python train.py --head_dim=32 --d_mlp=1024 --norm_eps=1e-06 --positions="learned" --init_std_o=0.00427 --init_std_down=0.00427 --lr_mult_qkv=0.4 --beta1=0.95 --lr_head=0.0105 --final_lr_fraction=0.02 --seq_len=128 --doc_mask=true --train_tokens=597400000
Each number is 500 + 50 x the weight over its row's rms, rounded and kept within 0 to 999. Layers, rows and columns count from 0. Numbers have three digits each. The size before them is the row's rms in percent of the matrix's.

# layer 8 MLP down, 256x1024, rms 0.0849, rows 0-191, columns 192-223
106:426401473447517492544454535503453445533480518455479482575436461372413463538454510505571472428523
100:545499516420516573450436513376496437487432482456558585409526538449454494529516392497449486549563
097:484483437482505508459517442480499469534588432513527457463452503415483472534491589479512441567492
096:521494520520563459439471496502448563573480583517459463488442413517517505524458562572553480549485
097:479499429470451425451613473464557494521496453587558488632492452539477474561499343562458522445513
101:541573564442498500372514474479455570511322427458450519545497544484551541421453534470486489578492
101:526509520542598556447539519490477422531510546459535457448493479519413456429489454502442535496472
100:516477516416448500489558451473464533355588455447465407526439535494590514490523408532494536495527
098:501537522466500549451506506521394515480499546475482522534499495483404477537440444588475544558492
095:493509504479499493535499578479496609416451532467534502430460561507450540551451565526569528430505
101:437527464511522546429465526509453564429541526382480513506477471426557468483531432469453468540519
101:481496468546548494460390473494517488425607517568374513486483529402514433511405541476511462545452
099:521496590445458496492570566435452491551490525548460511517494572510649555445401530540552516522554
097:471498513501428555576450511393514599579470536464426530496566489415475535530538554451542439429459
101:559447570475464483512396469477470453541544473455541494517436487495483509508597543470595474524449
101:422476505578519522495544386426401517463425458486603435560496451503562570598485561468511553487495
095:406377406574503522523528485489509556511483471458479487348559539544496609477450499508536529577468
097:533468448621520475576469467538574442527534511493599479378480465561454533402468547484472517581543
100:394448504590589444490459471585574513457460534500437521571445495555589368617589528511443531486586
101:475399559477462419522517528525433541484499455493421488398417477484401503443467549562516474567554
099:482478550469394504501463429594473536454500440491594478489518488516520510610503559443527470428450
104:433459426451525499506490515499555464533450510414419465491474435566523494507462493554414444576537
103:552567575472498507498471504438529481467554491516496529467430500459515457533497381502494499512550
102:465525517520494471447611434546573532594504637452444515471543501464545501439468454568521506603500
095:482460522473439547516497434475495473557553525466458445470538495435546500449485568477522550506451
108:572496544530521540466522516550565533451641395524510544499512542456452490465520514568561509472503
098:523508485497502443574508403401667515482607534603638486477601482522572404501577604449468486469445
097:441440462528483448485578467441441595548537407528485421505451499476471431478491480457498553520422
095:594499499522490481464507474560499502484529577510553488408471547488419459477563571516522523577458
105:474379562537489496428471381412527541428483568445549546511536588420418492453541498465544469470495
103:476438468486490472554536451533490463549494496513565560529544546510595536527505432537447471477524
098:433571515472410559475553482486488404468503606568477521545518543491566433450491538504516491395527
100:539472499462531488455543591515452432521529587480544480524473548576464462445511458483496544677484
102:503389487503543554493492512423506484521525508507523503489511432530536463464541421543479481430545
097:489525480461442410514517528493429421343506509397576523499527525576564490553478510582515523530539
099:611593530513510650519435577484606510443520524533509568522457490569441514510481526545492512511566
101:486471529438486521549436577447489452488518427605459508478428477549509421494496497583551488512481
097:442515488564418456507481482518396508499447494392410434494460493532490543481456506582472418493459
096:512530523489481438495546508501514523419624494512503506422546446519427467556516479574522492454499
096:466407480573476492496500520599501590507552427575474508459480474550538423557523511531523488492488
097:517436552453504441451453460463486488439453607536595586532571542630439588510539477551488571504441
100:533442571478448449621488463484491528535541541586562505461511426421433419475385473543583601530471
103:510468487545438497498461516489525492464485429525459555523456465546435447514496469483537476571620
095:508505451499561460501565402538622518481509468495475530544400517479555439544532464455546503510538
098:520483531477503496505530507442528515446467526442543565524504566502398511468451592509495560536523
098:503490524462425478541531516371433493548549411544416553423465452526408577468446473571521515488488
103:595580478465559497525496489628506461405488417456504493454541508596537379476466586493553545507506
103:424647540534540390504352526542466471479455481412439520497522522519488511499505413442467494509463
096:495508425472471600465412571430515451582472519493446559540474486472489495551354496520491483539451
104:586638519527631450430391460486539452416479518493488426517531591493512413531585557603528452528492
095:435553471394559493471475537453527608519479507440549523489402435554462541538593573475514470500527
098:541501405577447489541548544548502530522527391512584497429454537418509408479568402476512519501476
103:491435521450498571479382440450524565457481510493537514494503582482482595570384519488450529448570
100:524549481523494432499582540477469564501539522501563469541464566454435483458390486518554514558610
103:629461452513543537529527577568524488574479531585476481490447534522501555455540547492481424497456
102:508529519606547511512476486512448482579495499480572549511512477569562449475616498471460507543521
099:503538618595508440494436594451525543595462524482562534599474476485450524559523427429383467447473
093:447478558422402525516450494486521433520571493417467532585413409401513493512473453421503545467549
101:471525487525555442507566500443572424405568536564527476526487467488517485450437510530453471507420
103:443496368471521530497447546394416404518598563537458464491542491421491512579466513499526473502490
104:496579519449485548524455484513584427370458506536506517502483501491523415408518548454522525405446
105:486523501529596505491493485503420528477548485465466521558529521486511513536478465480528489489522
104:510557480603553478448457469519525497473480549437447477479425530488511510546483484469468509495472
098:496549354453439435536601579487470477446509513466501450411573446443599533490489540507509494517443
098:543408515430499478468495514510470452583487471449491449413506525469467531549514509523472551504487
098:522574444567437502551526603460513473578516398520576500528492513545471554529510478489450425543540
098:498531510546434512522519533486516512438476536446552526458496467511455488473528589621481536564495
097:474560511512473414493464480481585510568513404542443513483519520509476495565539508540514493607500
098:583464564518463472536470432528516444508571456570487465514564558513552438535555463500531580517588
101:495518317445424510530475536542525395502492505461478515530503477528495512530529537529520465465569
101:456517554525488442498406398499522488536501514524508504546465522492505533487477537551520594536573
098:485422524481577549425483487484430486462506368496484526440399576402483494473515483457527514517570
096:518560576524488506553501507462536444373394418458463471577527577552409522461476503422508490491434
097:495423455479483484541499506402489484544426463563555469418508493380530548575518433504476443593475
099:572552543478398455516498457502506467440506461491468459530512503451590463543547431452583559538587
099:473491492463566460494479526546452528547572413544525565492497536609529498497451527467520479465487
100:445558437521386440476498544546452409453595395469476508499430434523450533383496426503448519499471
102:528517582475439481421550453497585513479504501499578504499442553395477433499497478553536443499438
102:515510447551506536585467530505506569439565495491491543469467560452514469540438506526520507465484
104:508595542519507491514532545525563534543430503514523440481506607448511446463506517563397475512506
102:522453450475500511486598614412507518495498634479517439512566424538520384466465447435524552426463
102:630496517533559541486566497516474431411532490526519489431499557457466582559565556500581566439579
104:536490578458478480534510550550532485497451497499489495528563486496461544471508577580500499492524
096:437471465461464468498468496456424537502456525536523547526419479415439481501482502515460590579484
098:430506569522440612498553498544483545419460393486491583543454417498554494447530512447479520535503
096:521582512514523474489554510429534465491469609492538606530507513438563562512439496538486502418499
100:473490466527502462537414498543575558442509612488392469493500528465647502440527449379466466545505
099:471442508508533480562536563506571563559415581552514443480462530526464544463533521449515548506382
099:523510465560534516489523479455566518551535488553474432488541469406543494514481570413502571453532
099:578438498459556507548485526426421449469482500478525477434496522597474548481573518513478533495494
101:511487595575530496557461555505539511461560471458550455449483471609519486527389475590458458460437
099:469601492443371491450447511562479450480482467548520549578473455515487471485426444460455541520503
103:433576478560497560547474476422522471528505475551389503416452531530531430455515460550538536399466
101:432625444450466466499447518483455480508575512384521428514494454509603453573542535503587501578507
128:421478493449472430512537497432584474505464503519640519551451501574484511489431426567332439499410
096:489673521484597570554526470480499507503449519469532459469466509540496436494478350507470499472478
106:490520483457533566421512519458518470436508607534544444615527457404561589459502520471498532474478
096:384490511497482526546579531398374532517518569490512421585487516459579448479420380461472467638400
098:417503469550466457534482499547591434496530534489559550510530495468481473453516399556450467485401
100:474470534545465498482447499509600460539483487589580491513486540512475448492536504551577500412499
102:517534463501499489508524496534504549477570463442473551524502551445529547539608520501424472487556
095:501553453528441472429457527480546431520616575510447545479575531532558493464530517510483492469565
105:487501500530586519492479480479502528470557460534526472502513506543533502455521492519489556490471
098:588497603548570568530528441537438449553472420512572521536514523560454438473469537573598467466506
095:472458494511504546467544545500545570407483484591489436479492554540466512594596386452535511474474
103:504492450516507517588479479437536491518444563470562425514445465485472526494551465505475479510476
095:494450445432478476484407547506425550491436518486360506523517449517528448509429503474556589495544
101:549632508516546462510428448460453461530466485481435576538538528459587529451442485539492500425569
103:484546493548486488547533500496585502538517455567482517476472458536500511482594491473420464461510
099:627570469562393577476578495535451511514533510461526538505515481484487461426575533552515584424501
101:480521508497529565439467528491505518484517451495625474510440476463585537485514552405473672442546
101:514636460493493535514483458478573485463452512454447439543466566470548570464555534460496478503546
100:415555567490485415567435477416489444489454499547421545465436586524522482512417457439514543458577
101:533530421497542422458492476456465425502552514533440472453435526448529506470488490463492504579552
107:390410487516582395545538508441535524468523499568526523504472492569566501561452588427407508573507
099:419548446470424504501589534493580466378541591516460408517517435449543453453442602535465468486481
100:544463515421406401432553585497510550507530421461514560505472472523573447551545377509493488451496
098:442552469479428585479489496526535526528561532429415551436456463488533423490435477507477485486498
101:447477485566502466510420467453512504516484495477495562539457532507522598482487466571490477491525
100:436519464511455506458550467484545522604489585514570561531407465594476450452435515452476465517520
099:572512441432453482516550520480573435448488532491430472537510477521487534507457484479527563523459
105:405470578465471501473542443440513467454485496478481495488490406509476484562518526542505550480587
099:519592462496457440493497451405484439508464450527531492483531508548527487530446588473526497496585
097:510497453513372464594551504595526441514527464545516453491450515482488404472478512508484521563376
099:509572470442525510428510493490497523516564513467592419488463538555472506481525580523466443515465
104:388533564505466557476587497583508445556468449481487525542489514425380509587548369453427427473487
104:455470441492530539557546436439506505459506605490538491501562471449463401551412494403528587552547
095:514591564477501549489458438453477483463456457488461460578488524507487504491449441508477533471578
103:497473582538457475549588427471465524525470504502475559477418472438521501511495490638509471468492
101:505427495571465492484491516552484480481519484434530449418512492470447528488485501462500448499441
105:477510419555463476491492548556526462493495497458426509515431492429473508367451525505505475485496
099:477509453467468421457471476516507498513441430511534541440530584426449502503500459548508461533538
101:477432468480510468443507468607482538482491429516551443491354493486483476447590560539510452415481
101:468581473459518477459579587409445552431572553504589545528451425512566557550520523488469448541537
102:428561387496392446486454548558421441489482442559416463486481540436510438516564483455524477452505
102:516341493497584496539446481470547428502445512542507477475485507490463585549514400467440483420448
100:535496444445516534442478495494537520462465503380567482502492527514559488437440551407468509576492
094:421433498484428477546652492446476496564546499437559482412470468417462533601525492530503440460538
098:509441531517525470495528477558443540548390501521433529579585525565467520501429490471449490519572
100:518513407473521442429427478411582526499517432540557462563619425403519530463416405450526444503528
101:572573522561553447529471453503454548480526514435572487539454542594535503583543507464490473477539
103:498461462460519582505534540415474566462529447474426430473492437563494488436507498521498462642403
098:496505542496590517498514545479554526533624581407562471482494465478524464441490476451537490490538
098:470574467529475479456448464480564561512514510534524475455457409523422539557398529408453595534483
097:450481514450558449541494509492447527455462454542558503555504546490444563530435472489538559507477
101:562423475526468457504495387435549476464523594565536468428531540598416477502482531597516515458505
100:488501507479510488480558587481466476518505484493484489458528474466431600581437532489443526514517
100:514492513426463460428423582430548583502491592514555502467490541588471424416429544455471503515471
099:543477594465551473508544521391396511491545584564541580541577575535428496448451559569481499523511
105:489539497473571539527480519528592466538509471453410495537530545533529503537454580436517506538507
101:536572422465477468500424554500541477559466462583518583505467447465473391507538439553557550453430
103:497434483556554561504457442482462471539509429491581501582482513491427498548467536508520451465441
100:475546562551499482559495494422546399483495517511516477550581572496508497402456502551502534525428
101:502581466450415512440563484575460466553485406552577519571420434503527485493515516453432520427435
095:468508508509460466525510529493426491443552627427533538555460511470494483537565502524521602416536
103:586400554510620505516543477514529531534575515496447539436526482506514617504497576497441416589526
097:568548494544469425560514465531432485515443573486599449563508519499472470429438505448507470453509
100:530490488554530456541536538495423310473480555407490467474454547507454503441484421532445460415545
105:523387491523387518492556474481498608501394512504451501562428487449565510526568437538471503501460
099:514522497470538516402396447341594464523403447415543483421428495581554444584468481501478470498492
098:526518448610541540593593526566510403430582517442527461467442461442558484508562515513502464534489
098:441459575439483492469553397526481512423534467502514410502410485447503417401457391431502438527543
096:477470575485438444623527469526520481519556480490527555443481453514478521523453527518462518494429
102:504486400436511497480549521451472483533458426465495523552521512502418502587515476554486498451467
098:555477555461487582475499433511533477474524478497618562548553443541526465476585463429499555553415
102:506505472543438408474476433558533551493550511501467408614549553471600539597524566429456518480489
095:475522505499443580442582475501457591411634558501478501456581464483534495535500540542503524486558
098:503494484500587478518496614437585453444441494541479516487394519475493483423546546614509494580501
099:462549447520606448560555499520536527514421439465637503463510510525638439428505583387499498519554
099:532484491486520494507382526532550498560470522581588559437467470484433452527496528541465485564551
101:494593464520486516443523444516411474499519548519433429600509523433558522449437460490491489560480
100:426531442509476485537466556488555444497609486458458526536476436450462425439442495475523482462585
098:516482522423512530410492486400635548410546566542487474601471497530574410464525537522525492532546
096:555507451485471459491624544458483485591393478441557501397470505480521579579534536467491463493449
123:472523509442472548546484505460573506460475522484452372502532474531511511419527486535321381548420
099:560540537517443453482483486429569536474447550523471486450593456534462499512504520548492613442494
102:475360491497428526511439511495492580507441375523491517545548473528550489542545577488474467517552
099:503400410527495550449480506486503515567521523475521521476523444507421509536579465453528529508417
098:455508496445583425484475444563513527496458534460438482514515554462478563477608510495470531476472
101:576485534508566544551525511561450443601573500421473559515480583564537450465483513557539500523468
103:570574458465491477501554516451546506497612546467503461515578497403601466543522541433600513511585
101:432413531520528468506577468540421479566567360439435513539438567423453499500438427490454561356466
104:476477506533488535498484452562598475545488447533542522495523549550467500482426466523510554511391
102:482606470551420451488540433585577477463516482463513462653439532642447494441534431475478519516397
103:437564458545478522470497511519408465517480482515440492494449476565432545610434505491563558517467
097:528555556552547417444463540476510466464524601576421476471501500509532423527416459485513555550460
097:489447549566488447551490506478502505537506480475508521542573445493444535514459427437459477542545
100:473600449464454437487508450470490462448488555481550544509548553537537430455462506377481472466521
099:474380558470517482581414426499515505495496505584572542560527503508547578520498496521510431444506
099:504399430448519520436459474508596537472451549496477524489594523631544419446436486494473517463582
098:488507513455466466457496460467516548561549511500507556476453498462420603470487451365479493452511
097:434423464508466459462522538436533586442502479585599513469447587483540521465497531524493513583505